From a checkpoint of a small transformer trained on Wikipedia.
Size: 15 layers, width 384, 3 heads of 128, vocabulary 29228, 38.1M parameters.
Architecture: LayerNorm before each block, learned positions, biases, tied embeddings.
Training: a variant of Adam for these matrices, 325M tokens, 2730 steps.
Each number is 128 + 32 x the weight over its row's rms, rounded and kept within 0 to 255. Layers, rows and columns count from 0. Numbers have three digits each. The size before them is the row's rms in percent of the matrix's.

# up: layer 9 MLP up, 1536x384, rms 0.0421, rows 885-984, columns 128-191
# down: layer 9 MLP down (transposed), 1536x384, rms 0.0336, rows 885-984, columns 128-191
up885 094:113170122153146131145150141137071143117112138179149115134085176196129170151133113077171123124124128129134166117111135149129101166090097214117167111131149137128066112138130134161152144121137126
down885 099:159050059099138122090091126125104115083109043062096128144111153135141155136171152128111125180157134115142160173129105103137179112113132137073131184060197109144144138192107173158109122049109122
up886 085:127130095110117098081117137156113124108117163162118145134128132046065108122148111054125146136128124150097145137115150163204255131170109172133166128073118119113138141128133120163215174099124119
down886 075:168063137115111097104000146153113172167124115134164159128127149141152178111120150165089123044106122048121171218139163148125112103081118061118145078122138087115150101170129078110147095155109124
up887 094:144126117213118158100163178078122097123124123194130244157089085118120147118144141176119145154073109101072118158126149150148190139159102170149147130137091125107094149132100143125136196092115146
down887 077:074088152107128138149104041127140127154094117135137179125137044119107112089141088110093109155092135151137132181154163108166081125185174114139123125155185121137109139092130080109151135050105118
up888 122:189098042185157113118121114099155116138110127120076126142181102139124141139095130160112140153145176112099144238201138078093132108135110128147111107118138132129069137109110096086108166129149143
down888 139:192178162121111069078120118125144103094143157090107132134226144106158091098140140180078109136018124141125093118149153155073107068109110120113091148161147168144117085133205148099118080126178162
up889 095:122051092055124092117129071156110150168125118126178138107106099189110096163138109093078149112183096131099173159177150101148135131162112126098152171159115100115079184117115101095104166114110152
down889 090:168099166156120127151090150104139094098141128112147090144134114108084147134187163127076115001152120148156090130110179135123152098130154160163175057120128143081151111161104142111134155136127173
up890 099:162131149084144064095160055122135119105129151140050149159157172089102113204138114217122122124171137159114136159138152155167091094123125148158124133154134114102139071108100093128150114092135144
down890 070:104142164189123198148083174161151090139112117126096170128126121091146084127131141127152113033102099091145180063171128125123125063220093144086120126105093128170116104147148130155114142159130129
up891 115:133119142147098117075145124050108100145134102142118113146047197137120106098146070122072088141070119171136107086084132093143129135139126107174158062150149112154113160131151130082087235157093139
down891 124:058105178108120166140133118209072155097137074144154138145141084137126150132087137130098118138129103145083092153130149132177149085149146115124119158148124090099109115092120093145153074120150139
up892 099:117084140162185169116153085126087103080134124124067120141099102100118121183129095085055095131150094143161165111176084124169113158180083110108144064127113106137138047137217065119185134081117077
down892 096:148119134109116141143104120143114154189124135100139154119170166140118095118114152115167199154122153135094083137101134134143112096093146134121089099132097144111086147179099123153122042133151142
up893 081:139097103110147088098132140156086143119104141158118078064063119117142138139144156121146154134138087179161173161151121103107074172113056177121153134135129175130087138148160096079126162176126091
down893 103:124153143072125134195109181120108135149155060193105155131221139141158137139118169198127121123091131134143152169170123120158150131112188114111108114151112154095113130169139129143131073087114146
up894 077:084090099153161062133131179102104102158157115176122163097159105165166057106132097114132147123099135112086117154129103142118104178180121123133155118157131080109060089133086153116113157133131112
down894 068:100112125159185148171131101140082128150146135112164099137118110152156130128097104138033120188130136112157105154109108175111091115118170132165116089092082180135151121161084125157113158138187163
up895 104:090141126149132119170136097148087150156115099129121129084101080180139096154135214110086162142136145092085140151100200110160170161134086175181088141162174117115142090154144170164131165132124128
down895 103:148168132189128143164149131145168131109111127093135127132123128147159132130110125196112119142129234114116106103148108117087156192179084123114109155117122152140155149102180111116142145200138178
up896 104:172111118156147109081122161155118119147123148161101161117148145170159094051121150107154126136142175142075128097143174185097083148129160146131118030143162126126106104125163103112159143127123166
down896 076:113124169159138104131139106097118137137155074161131186164132188135148130135086100169110092090152120089100097106062094128156171173170102101158171156119084130134111088148154105104164154126147076
up897 100:136136153132111127120127131126116159118100142162178194157132208153136138202110173192107140145167114124118145114070175135137154134136137126135154134170122107129105092150057161122212125139115172
down897 129:137108136159127098171113180125154152162130172091062063156122105098162118093112142078139124124125147178156109157120132119106090145154146127103133169155194130124171160126184058141112125133207099
up898 095:144158158125128099159138111144149136093095115103058090097165152116094168151138147137062131122159142172105100127113136154137143128117116177170137144079125118090159053140167096107173110071092169
down898 085:164170108138152184202054086100161135126145071116158176105145067147150121123122120152138137152140117085108122138097182112169121086143184146157136128158115125161111135120088128146153139135129169
up899 110:168094108132137082089151105131125119125105131197158099184130113107107181093136124170158136152169131101143148123124144147192091132103158134151123183121194148134158154136108110206122095125104103
down899 117:128152154078078149220149126121139101146092133119158121128129101161112118133164118094154125125147136151182096115152177166130077110094108143155035069203104126116143130083152103168149187152108164
up900 118:206125147124050083145153128187107121164125119160145183093159077173115138046153110157059133128070119178085142193167179197115118096158139102125108150142164113100097111105140107128103115123151117
down900 089:155128181085154141186116104104138159105142125095066146156160134159189146115100032161142067012145129130110090117138140126161111106138068132174116133148150142081120120146125128159108147140127121
up901 090:102092115095129118122143123155109155209140154172122162139097110068182108129129151118069096105148145115162134136088126135114110131180129193097191135092114133089130163142134065150119121135144133
down901 084:126067124144134128155046155097083114088127097131122137147097102134106150146150047127150119114084139138134184199101133207175106111153191120093074120184128141135113151134138133125162108114121130
up902 098:190179126117067167075144168164115111170112131205118158127185198110186090154135176141189147160097149145075169138071128192107123155145077128132151099117171129146128094154123117151163136155134119
down902 108:166186148173174113079149083150122107148085159183234163131120139127121080064110141115097134153160158106113069089165122140117150155134146129121142114113118146154156117164088118140141151053114124
up903 085:079158136149154126120134074143114115148097098160135114124138063070112097109161112116141134152089152091106114142135132143100157145184051175193111144145156135128110141139131125166131198138103139
down903 101:154143165152064161163094162189094146073119094119110156147148128101103105090133162139120135140110172084132145176122096080166181159120142172138124143080140170108154082046123122202140073093170108
up904 081:120123099130177142211134097141154125088139125135162105053128097127080116115141149074153169132124133123104159106169162092108086146105139114101116109092164118161151144128126057160141184157192157
down904 068:130093133124068179172060140113071151135125087135138101136113148139121130136098153120129116154167144053106112166050136093178144154104071145096112183125148098116189135156121100126100115169116156
up905 115:105112125137142141139124123173032141106180134133099153092145137149121119126117198062145089119130154084144099125181158058189118138119091172139130147198095114148130118105156039127116168166143107
down905 097:122130116138161131117119160108161091135068184122148133135132108159127052180069152126100076139139111151131127117065077114124167130153070125140117129056081138172090157143140129135113115152137170
up906 124:122167062141108159173127098108144154131143138100161099122178076166145149116139104121116107149092179115138108119128159078183128087150124177148131185086155094101156133151117139135146094095103085
down906 103:138160142113077145176096093157125132121136127150195138121099175159104151199089181104163124130126142126123065145156110147135185092139186161140119109133097110118162096118165114136169120131074119
up907 094:136075128115118118055141106130126138152131127178076161097141086106118174147135128153114123135096119132145094145143133169117136118160091138112164117237125092082123108109172058142139129107166062
down907 087:164148085116092152090064128145110147108157151082092096168125135150100166102159116152108155084137127203116202139117110171126148152104162148116176088142128123136126134107074065102119158122059137
up908 095:116132063113133188120140142148169168109110143156126200084125089151083144084131121173055142127098160123112175107103150127156191149080149165179124113095011110098075094119150130137029172145120133
down908 106:087120101138108117120081115164149155094160138153114127116158144098120114082122140148110086172145111111105156129163149098144156124111158085060120158133096102079093114143107134120099178071137111
up909 114:046113119084117109123127120105122099192165141115085108105070158076114181150129095163067091158234130129142178129245092145225117145130098117124131116124089100122138153085119132141162171128106073
down909 112:093137072133125091108061126130105155113102101156114117096085186111126095113160062152091127116108128129132118155123109125135142115148141115127138120112141110147087105117095052145128115157114152
up910 086:088061133189131124126139130059085132109108145145115173150054151072148176121122178113118138129114116101106137153172126055146122108165120186155142133111118133058140156115121059165110138148144113
down910 082:100151074138134106093142099129135171112158097177185115161112119153102096155107177132116163127179119143151050145134126131108110144129045115123143105172145104102115151133134061083134166144103101
up911 091:070133110148095123118135083181154090135165144139107167100112133128151220191092156116126102135132128139115142143139143137155094125147098133129154193098104105120128117146125072168121149120137128
down911 080:118109080173084174108094154092100130140109045113147110111120075101057145192119126119152051096110093117129135108115130153120163104128084117153158120161180085124129088116116194133113103140146161
up912 080:138060009087168121114116111162157149141167128145132149118083122106159099114163125101116155120117164102134112111154189098134038153122111198075135160166147104088164112104175107067132127129129123
down912 061:120078143137093089170084111135141111157184148135170152108173094188143083149098120172031081126131134150113088134097100147136115159108121092086165137122142185130085156104114139143142123140136142
up913 096:160186094098077107178113090118129078148131105120110126132167134183184174136064100112177174142186128170165107140153143130161142147093135133115112107147111137136161128130115077140129200133110126
down913 103:159109137145157128143115191116124115075121096029162147139142133106072091183146111158130097137081140122126177126091182072111121055110083138143134135110164104126132090112160171105130082104100139
up914 116:117083156088101119124154097154081149143113149165111095161140115131141105182183202133084101170141107123084156165176132101105133123142117152098209116142123123118163125142173078101050150146078183
down914 113:152140060104142178152130110160157123133060108145099098120105118104135148168194164160109117052098195092151204149131125085142193112113173093084157138157105131121181100146150155110135114131140129
up915 114:107095098115061117101137057125108159143187156101151132137110174134140122200113133123061186159183167104123142090121124120135235111111143129139176157167112133144100147100138073137116157115107145
down915 129:132154126154119181180115092155134104177131108137098112093167132104117126085098124129126100149151109091130088118112100106150110129119108089128094140184073170165101186156183153139123125168183160
up916 098:118100141107090157069145057134119131101133149134212119137151140110132150141095144160144088164156109167108112127176143104104118096078090138104104112137165126119132141152111076157095184144124126
down916 110:168151138106133051153195105130131189142123150126110135051143120178144089123144133127097154123061155125163182106111173122119113146148137121153144143173124096095114121172087167126132116120118190
up917 090:161113011116186144117133165056157097085143143165138123178169177089131164145149147120170128150106089129116125094146128168127078147078113108099157118162200118088110154162106127122159142108151074
down917 084:154079091127153134141071216137113161127147099143123119142180105136078160124164191082121081138121177108133125157250131130156146105053102119102114150164125130126112162139119120091137122060134138
up918 092:155125105110079118080115116132160143097092103135083088141178088139068121139182115043137101124120096142143133117143107113139255124151101138154088169214155093143121139097148111130142128075137129
down918 103:133147135159192161154137133112176088162046137082130118119084117134159118166109124094112072087119112193086077121127154159141097117172077084088147108151092115127138127149158164144113124119130127
up919 081:151151130169067148135147146087093136157129136156107086128108061122177120076116135110125113146177108195097127137095137071151110133196156157076095142116133168123205141126157117192193109115132134
down919 065:079133119157118152170010120149126141105157158111122076070108124125128128134099171102089109117118162072109103126124124091132137155086103170107116149133091127162176090115203105112109160070083166
up920 103:162147109111129118117120098141087062162149169107115124160182097130195102170130114172128046131156185128122121132138207123160133110080151136138120107112092111134182091091101123171116120098108128
down920 115:107131122143154068103094145129113122136096110201113142138183150110119112075135132111137150123162093112143124079111141130149138170158146140097122154095144129090100124142135156156094069128134143
up921 107:113107143166098104108166039134111177104096126194114138137098104120096134188150159125089160171104089125122100152120145089134143152131077244173101110171133140144115140161133086149165165147117149
down921 115:113105117165080128098083132159107134167143140170144148086116122122102151132163039111134115145164171120150145111143129081104150112128132110147126124112125130123133123089126133138144149141155120
up922 090:139126100132101091161123127146138123131165140090148176053098088182135133080145084183087133121090137153153168108095154142116160132214125123120148091097148125062176133135115159162093109136153118
down922 104:110134123110103160125151137136124158188079111169155115069178128137119121159097068135104089140112159114064150171130140132136123104167134132139138089154062082136130142121138140121144126082138076
up923 085:070059081133167110106155105126079053112141127111138145058123170121106156131156092149105129147162140178128202145129103155148134169157152134129147068114128096116109153164116127157223130109125134
down923 080:053095082184116138139096141093092069130131104131160108152075146132073114095129151142110105161081153095134127138119100098132154104129147071139117139110187062101128152081125206165156107073096097
up924 122:135124100126056090139127100132117109134098149136118147106190074168179055164134115114142100132166157169180164157157090065146142137169152125156128109132149120119143111143114131116115144082173103
down924 111:168162156130135158109157162162127114098125156156192178143134169137157114124098152159077186157167182217144144116138149122093158130096109200184102141117119134154082110086196131079116112136124176
up925 106:144135129128133151119132069110142102151120189117120080133114130086115084149140136095159133117087145128114157160065136087139133088176123115147149165122161121137131152153121120162105156121148185
down925 102:160156065095132063135055119085115154059129081148081102119090175104119076096140150139112169108119169131122113151119092142176147137122182120087138179146083113083144132047146123060089094080122117
up926 095:132121043070149151067152166086179132143102109111077141075134110140070151081157191132091086119061095163124158121170145151115128161099131140161087073115196134112109126114174140160126159068123153
down926 100:138119121096130051176173150131124172078113109124101149130178112133121092156158140101115121178143111126153154137200079077128139184077136151063127176071142169144100119090155056159208154087115088
up927 109:175126169135170112104173178056039131127114158127102145153131210106123128049122160135084155148160105206080115093108169176119104137076133141099100104136102071141158187099155111154162116139109145
down927 115:139134150082118147116116109192113105159142167123126155056128134118122176113125149124116144113152110161080164104143115118154158196160184147147109174133148170133124079143167120198136135092125125
up928 099:153124123106105120100152073122127126140142207139134082135110082169140090165193117108115115101094148130131136143162135149128152121141142132167111125134210094110133179134136096170144124132102046
down928 091:132108114152059158158108110138084122134127125154106136129134113117148108154132149090059040000129093108121155137152084139158105091104126140144147132125120117106072086105100166122129124186118147
up929 091:096138152083134127142142105107125119203140131147096137153117105090106132070145188146125186111101110116136143137063121127166182090125109099161156146138155153134111164100125143146097121182134144
down929 083:137115079163084130059082109181139116149104082116210168123164133192138080119120127129119116107081101106113150193111166186157147135144126102170167125143095090067114209169057130114139151084126088
up930 116:131047147121125146049158112144108133167186195165158082124169111170163079087104127103115045132072117147111101142183142104157103133136109138120110145145162080142118161106182117198122119134136097
down930 081:089115143126075136143186096109099107114125103178110171096117116062095124116144067125144131016170103114124182173137160117159157167124086153089109141130046130067141221167122097110139131150097145
up931 099:051130127131163141124146151174138128064108131108118059143105164168122131135116149072074117142126157093165137124143128076162145189151061137137098085133139080134181083169119084187149153084108094
down931 107:064112154104120098153154103172082120134132119157176189107134094143107136121179134161029136108142075088122129137130092111139111120158156144172142126087147116162087079116107135114133131113085189
up932 112:069125161182160147172145120150137183050138110137118148129105146113074101137164172071152155147151107076120140142141128087132134165155077171138114131121174081123159109149125102080094129151117094
down932 121:170133160117147114181124117156072129122109120140112170132164096192146171095192057187141175119124156155150085092166102118115094115131099078122168168163099116137115210124150117090118125118086149
up933 109:187144142106104095099138163124106159109074134155255167122149152147110095114145100161106123149118124158112084129111137172096125115100137142191149112141160152130106127108113088118101119117130142
down933 116:124081111115118136166086166156143111150088097090026115134086087115186162112123157127182108150186120075164159132101145029153166112134123160100077152132102136177125140128126159151134156117106097
up934 095:103139101138111073166138089127126128089111131152070072138103137110147119107154121058101132133117159130152148143140078115137162194122160157137107120129165097114140068141126108164099128080148047
down934 084:135093162199127167129083112143125161126132156137147161127148145152108083116123129164113107080146068082091101130080114152094206108162057133181104211084152126127147178113156116124077149141189141
up935 108:171109140122034147076120146165104115155129133124072174137175107122139068088124127136147135150127118184109114218175179107110098112107111104161125129115096153117140117140130107113123177104130102
down935 116:154130166094147132163138143114103125108176089115188176138138113118129158123069141110128167082119096089149114055051139128073109138063116178140114188153121122107142150142135063142093136149140186
up936 098:114121159162105107087175190113065100108087120151114138137113119112193097134143145156146109207110130126118098099137089095081166119131159117174080185094149127123092112188134154107096165065132043
down936 112:072124125085164154061161140159114100089101112179126059143168128035103128134135116195128127121087114157127139096181098137158147106132052156120148126160131111092147148126149104211142124121155141
up937 089:149164149151116184115135057084099116120134100167137203142149129071143127058126118141126063128115114120074078111176125128113123131132117132153100131077090155081170129135123166151141127064148110
down937 098:139129109152095124130067128093117159132127123072070081153142177132132130109142123099151069040131121147156131108146093130169153138106197103076110126145114120134106138062123169171108140138121063
up938 105:117153106149118146087167133145107111179076178172132088083163089172182109113129153116127131191142108167098161147057116149127150171176148124131119121180124122162083100123129092160077140120127113
down938 116:143154110119112134115093129162187113168105123130130153136135181170118068101130110111127160161091165099160156126115113131071147160145129104081106155124106166152136125140134154163095192126128129
up939 110:103074108155135080121144140134071098164123154100082127102178113160177124095088122196085103141209121180138149184141149176153113173093116161073129066108140149089096116147125168161108190118112147
down939 091:120106121151130135100094137055103147115189130151126170147139155101112118156152145132051134085113116095181086128093089148106144170102152103175133167100222111095117140124107161145109121101158111
up940 110:107151139103103133112143141097136191082133123111076128164140121093214164039099124189108139154171116165088106129103168110171107131121096100109128121102107137117087129152118146042160168117121153
down940 128:095092145122141136121117080115106181122148087158087146143072072102168150119146100075091191185152140152120142086129129153115160165102137075121105119092150138135129086105095120144140077148087164
up941 100:139160094103118113139135129139107111098161127078144101049137124150180147171132117082152101136103121155127181102062165145142151141134112138152188069127152100148111152131124169113149119107084120
down941 104:172113123088127142106182153153118158125161160095170099112140126099124131153142103127151121145093132147132091186118105115172100119122159051115155159160104146129163099132082089122192126080119165
up942 117:167109128136127159062148149127090146168135166105143056138153228114087160142123111084125048220140128122118115102127152063145164135139153141118152113149148119147157097121124112122105136152102165
down942 133:117186170144140140112120086114190134161171164157157149136129150127102104126122103114160138114186094154154150124141111071107141119133097133136108081121105110115156149188131145100138123166159140
up943 112:140126097070123130105142179146079085130084130135082188227124111136121126105146181119146155161159155110171153143103144117107163144060122153138204047103163146139141088135168087151113173125118120
down943 118:110139106149112074071101116126137132124144106126142100078144090151136190124114103150114089168138141132158106143135107123160102152183112133113198106123136106143113119072127136101069139120047094
up944 104:078046130137087186135136101119121125131156149084120077187121117070127097174115197110162099165173097182141095145157124088124135089096155088127098063099157099109165105130139120150133098098131084
down944 107:106126100095172125127189127125139104176145135151146126120139107122082119126158128103136158126156158102146156130098158179119114133130183169113154182170158099125162110130131144140143161154090141
up945 090:128170183122115107085134116115135114174138143121209116135034144210169087133172110117161114129090137135131104096164120188113071150210166113167080153134158131127218145119149132081114153106138071
down945 077:112094149140129148200165137090157069173071056120107159096122150131159137112089087119114126035061134159143104119164112175162135110137131098070161127108070097103150119126143204161134129092125089
up946 114:066139130097127118083137096160121086147134173094175118166181174125167121109140116159129077159138140161177106102163132147105130146115118114128131074178080111138110109172118128165156209145081180
down946 123:107101140082170159152106095096105135082171075141084139141136169049092144121109086118147162105137107094093108113124114182127159134130100134153138109147122134141086191130106117168109089127132140
up947 120:153121094116143096115134101098135115151105149161084125083134135153124152110125138110109114159176196177129090157106164098154104106141176126131145113118092133137178077104184169050151105099141105
down947 124:146147102147118115123091138163091144107107086145160149087113086157132057130099151129127138119173168169098133139060164134163167127134113154095188134143163118164187104102141130135148200192101124
up948 097:104024162151088185064136105152142096177142144104217102075118095196166152151123170092111112137166138138147208121118117124145185128143155118134127106118141073115153123113094163111113089087119118
down948 094:171127147124173172141088140080147055130131155089131154092115131118131158147108155153129074115104128115119098115159153154132163145141146129091173119109108143052098117180062130171146137150131149
up949 098:107154117117116090092139127155152110255186192167045128118130136144151125103119127141136122120121136255114131134100119151104114197171142082173132133171134134110133133132161119099095163087118109
down949 097:067143139164117122097098092145090132121034093082185155131171114177084134129153159172091101140158113138205112139144112149160170067103086137134152116099144145154156067110201102120121135104087141
up950 088:053133080108111152055117130125099130130122111144124086087104176087084115094094196064123113118110116129137143097200143136122112132100099178162143114145135137119128084127173129172107109099141095
down950 070:075129086174155180156122134137144160087154085114146128143125108112130103119124142166174113160091060138142170115196079076141150141105091082136156094143102085129097155092122108144090129096148090
up951 084:134132168138146083180126143150079134131098127069118167112078115138141176154144197090116111141226179103108088113067148092131140152138088197143131139112130128124192101177179079144140120167110143
down951 093:056159161131140132121114121126176126109144099140136132144111127073103134146171139164103109101101178138091145145067101080145136125103114151137122144116174137142117138104142144129109245076173142
up952 104:114155091186136185110145126101127125139111169133120097110086135111145145073141161033150146129132143137144151120148118091134102143176123125102143187090112115036083199142157125119102152145108097
down952 084:092089149141161095171120119135126118120094059131143187165148101088118090099095105132125082130153142147101075132130094172136129079066099104145082136139107185149111094057162152106129140125109132
up953 094:202108052147106128090126148188085059108120162101125116212035110123147118125119152159123126138152085151124139138133147151178134139105127163119185083120117104108096107120133139082122135092103091
down953 080:109130086113118059129071149088134115141153143156104132161154127137151170143178152077168117170120140107167107138099138141092114134134190129161149166143134117126086166043087149161169108108140083
up954 100:177105104124188133103150113105054117183091141199113142093193131178121131037141122113127125133129121129130120138110144122141166197176135119169122149118141131174128128114155094127119112113102136
down954 086:070120181151157157111100110131171144124100123100099129150069230078090165118117146149080119137113162122121111123121080109085103132161111112146126111167142107170146076149130155149093132134139129
up955 109:067094175126054136056116118149110087133128149166126139137124139113118172135153201056162128136131110114107106118132084165186155161232094150124102134158171090101147123107196082178154143146134098
down955 076:130132084152094082115094136125153108088129074139137092148120145151104106149133152139126145060167165118119125147092102080093156120127089105081138112170141080144103102158135128093134093115136139
up956 109:131133124133084127121111145144104095098152148194179139160088189091137110123146160128123132125074218132123175150097143111159183123140127149141121120177124136107130146105134162113109128202131126
down956 103:131066081141143093117106140078158119095141074145101152132130190154126126108100127178117118110189112153137106130100133091112136163098063170103193099117105166143102126125201144119153144107163129
up957 105:129136150132136157085145122123071146142139140113104103113123096163113120137097107138129107165181134116066131139133127090142165099138109089149160123140132085148109073145152062174102116136075140
down957 116:110120121147184128126131100098095113127071153096159113084153097184138064218173124148158115077148122071142143089119106135130144124128223145157116130123178161180134116137085105159150118120179075
up958 110:179143050110125086149132155152112136234142131124077096114212152150140131060111138106145136128121146171130054172128149126114099130094106138142118142168146140137112145110155180156114140133156172
down958 128:136118150135139132147137162098140106117092144129129123108112132119129059162083157134108146188097110097159149107138143121083165083133096159186116096114075161202128106193090129096086103102054156
up959 092:080142106163124151082128090223116048177177142111097170146112114202146129161115158086151151133149074158169138168152118144090117119159088144081074136141092127133105152124173156117129167135128142
down959 081:173106130170152130126088126118121137104148109140173158140161122121157131136053107124137056083070069149159105084098100118162137127198109122133163157134164130126091164105100065152128114087126164
up960 094:105133075114078179124133106106140142180158130117145086077146132108129129121150102070133103126145088090132227130117121125187115123180088099157195140152145077130114143142121127182161106132111166
down960 087:132118132116147093119084129117124149127156106180147120122141188149117128154189108120174128168133106170138113134097126174123151154121125138146176128147138149130112138119099116200130161035066112
up961 102:143163149116131184098144150097106057170065124109118165170140092182190137130097122169170171168162126147123122095162108129150103128088151162146093057186094103142156043141128074114132162132112116
down961 122:073110080116102131103174095057132136107151130063093126126174098145118150098120096083170090128080185097142115146163140124089144118151106156024091118122170119124153129110183154144133108141125106
up962 104:061156076115209117177129060131119116147177143087144110068115088191109122103159088103085130140179217162133135152171120153138148091101065116114200087090073098067140094122096109116123172131132105
down962 111:174156121124111123157120143130140113159112091075152093083161127105138133101145128169131081097069182096074132112095110141117129123096146162112118132192172136138103098104139098118115136112112133
up963 082:154155127173121107099133166109138110125095101184098163147118176059125144176165103168166102108113142163143165151137148160149124127110152120144108125122088152131176143101136093094133153117133099
down963 088:159195142145109060085151121189110084125116090151135166140182144169154071116119133171174150038066122155093126143111111105057143123107093128137137166151147127120117117118124133098117097042138141
up964 113:166091124144113164135147068110117128116101162122168094129042171088133135110158082116132120138130110158088151158150134144101139119190126150170123135096114118086191157133162139158106117129121131
down964 099:135134124115042139112140132085107143111104134142171165108078122180170126139120154091103097043109129139124124119151143143177122092150113145099133155106108114127078121104098132111116124162130148
up965 075:110137175071106166088124125118156108133117124128146152192126149097142187191147097153135071112142139157101128156149146174175119120147141136125140072178097125126107174128175116122121117150112136
down965 073:115159169159108091122072143152093161175137100139048076143124193147092112097134148099189139102084052137188178097180120099111157148086182092135145193066121200161161123115104120057100136117076121
up966 091:087126147129178114091155073142155103177134136104150140134143147109139108119142124100091090131232115196135135122156122112157148180158122097152156105100146134193129156166142052136093098123133137
down966 094:141120091163098099187070112147172108092149144094105098077063114212129110143117118133074160103122140135106130134125126079068156130165086172114111098123103108131132080133105149122117163182140165
up967 082:161149098143085108185132136070129137157087173119088152110136122141141162146115055146125150145162143133085097108173121130136083146068134146100109138146145128131101135110141158124138188127128121
down967 071:102105118135089149169093138146142142104090130145125138116201158132113155126149151122116082089126172115144125104128123160073118153132161084110158093106134139119132149109165110130113126099187093
up968 109:129069073142112142164130086079099102157131149071104078129146129113095163132130087101090123185195137140106155087134125125133151155167146113109132113133182128138106140098116176157102132119120099
down968 124:150105123136114118122113160095155129160145103204104092139136132098119152082159167137134168138144155132185163160124138126059147136122176132123118124153098158144071090188130090115148119138146153
up969 095:124113151097117110095138160124081129188148144141157091137107139129227135132129124118092144120227028164155127157151102129135138136108119176105154059167155125123148058112136075111080190136140152
down969 086:166172110128150085130065122139187102128080135094156125173134098100070182173152090110101102129103092125118150129108154131158134062182095106174133138105145104110172133148102124136127114125154133
up970 105:155104138123111088150140104107115097106149147095151142135046153140114154116176158103027101150182176115089104098134134121117108103123135171081141072079128076140147148105113124161130147133125114
down970 113:126124139147107147143141153138148168139128096122138115173169108158080107144068141158174112094089101154124122196091124114110180121081156122158147134133102115082101139212105128113115118089101129
up971 066:155181124096125116112134134181118135154131138161193183095144147124181169148107123135156106143125104185089117122078123116098114077179126137105159207115093149148182134136116025196073079147109182
down971 062:137137162114124064105032118088137128131150132121137100101100127127126163082168113109054126031136157082116151137094141095138131082090147139158136148130104124145155086109142153139139142092129160
up972 096:189084134130148056117132072069130133100092149182107155140104197114127144116129191074144112124187133105171077216115098121128122171125086155134128135129117118104140045101152139083158123133134130
down972 073:110091115111150216105082105101106173124115101103133133119171121096194128135134094190099101123096169100081129107125120141167123134176097092071155143108157070110135105145118117137161133124112167
up973 115:116183124144125144109146094147132119150091146163153149139148101196232172091110152132181132159132114196122141167158139111177109131152128092106130084119103109118133075145123141167124165131127133
down973 134:122147105140194177161131065132145145200137103135169144179101116169120158158147052102092125086143140148124135104095154100096162121172094090152131158183132120132114070131174052139121123114113079
up974 081:107059069110179054102130055096109073138172129108078119060146129139079126118135099094089109121203131117099183143097142153119146170140141106125141034055173129125113152139120111075120098148134148
down974 066:092100078134159163115081147194130153103167108125155144119135144128105092108147150117088089134143102116102116059070097121177099145117142076078073138093144101126122132115119122119100126129097117
up975 107:086130023101181110115143160110113080164110127224072056130129184123110211063106126122148129163159082138106172156086104131139115192105151085172140127164133121096137057162116093171146095083120143
down975 099:124164089101117123095132098210140108200117176086147139070142107105096131094131111083117133138098088105134158083156115141168143146170154107129103138113110088165146136148106162088096251158124068
up976 101:135034015012154133118143073142124134132119159128112084129125148137159163119157127074156116130100095181176161151135132137113107178114123192089125096111229144102088184113185116138114122131165063
down976 086:079151117121090124170064175131160124089090090077139136151109209126104139111148137127069186100122125110154066075077128119102133073120172110218129206115139134183163129110136164207085103133122145
up977 092:191132063116066133111131154174112110151107151143183163120169163163170110172131118138155133091085157080166131136104158076153128156126100122154184176151129125082108114147092113104060103149140090
down977 086:144101168128170129149134108111138106171173096107180119137079133116093179096122101153067153072160121117097100128100152154101061091130138161099146134126114118105095088134128108181161163125084140
up978 113:081134046143093133151154133095141169127170146101128095066178132083131140122132125112181084175146139117133190150117113100152162160126098099116125123153119130151092103164110108218081146101106120
down978 089:105157102154155132130146085128130181115123167138146105131128110107099074161133126092114153087114116135125118095124104153158106133144133084139125128133098127172154108189111080153143119124139139
up979 099:148147151126078142173142160098060161099125137191167131109106193133138166145175111108110131108147141139041132138147140106146137145146169104218164167098186108070122103127120097140132070158157088
down979 097:186099153106153079139118130122130173137082081109121102145127112064151162138114120100162121000133153118136103138081160099130173107104149139131123063143107084123127100121120140152193138097130118
up980 097:115053017098120055164119183150115146147128122158125160137125180140118148087133168081143182136113145099131172186059150168100150199104109166099141149162129105126056153115130112123127147176145131
down980 065:130176087132182180132155118180117126145106098156127108129083085115132160129088085147178106065089113095132141087076095163156115148154164157182131139157111134127132165122092149185110129122179115
up981 097:133109136072146102064133123162155126167155177059138177163156159078117093134088163166080130122195125151074228102147144164120166175127132092117108125144193137114128109157153118136162126124105088
down981 075:116142171101105171128104137088117107167126103139075113132133114133129150057071171152165053164168144128131059142102144108082069133107195064112118129145105139169146147088170154151097149101135142
up982 105:155126161141069141133128102091099104102110120133171128171127126112166097184107169114110126148177123106157116131112098043177131148121181140140118086169135113147229034123144119058148203172141130
down982 102:158126125162166128144083105132142155151160123157109118193068178092088138115171152147153167137134110096139122109086164120117117128146057099134192153165151151145116160134123146156135136089115155
up983 078:109179083132190108113123163186115089153112119137068163082096117160146125103088107086110135128121188172115108188122115144136099130156121183122092142105121145084130110134174154136112134197115142
down983 074:115090119169135148175100149106165139068168102114152161140169111124155130090151104174103113130101093135150175168106164095113099091126117102162123143124139168125065175127094128138119121078143094
up984 093:098139125146069179157157014147126168106109147111124090158089102111164127186133086143131118149121217141133163140068129081150175096131099175148153119164109135145150159117181115125057143109095150
down984 073:136125118141171172102080131152161144132110150182166110103148120150160137141105144109155137141085072077097148110147086088121139196161137083131109109125137163145071137182079137197103132138159079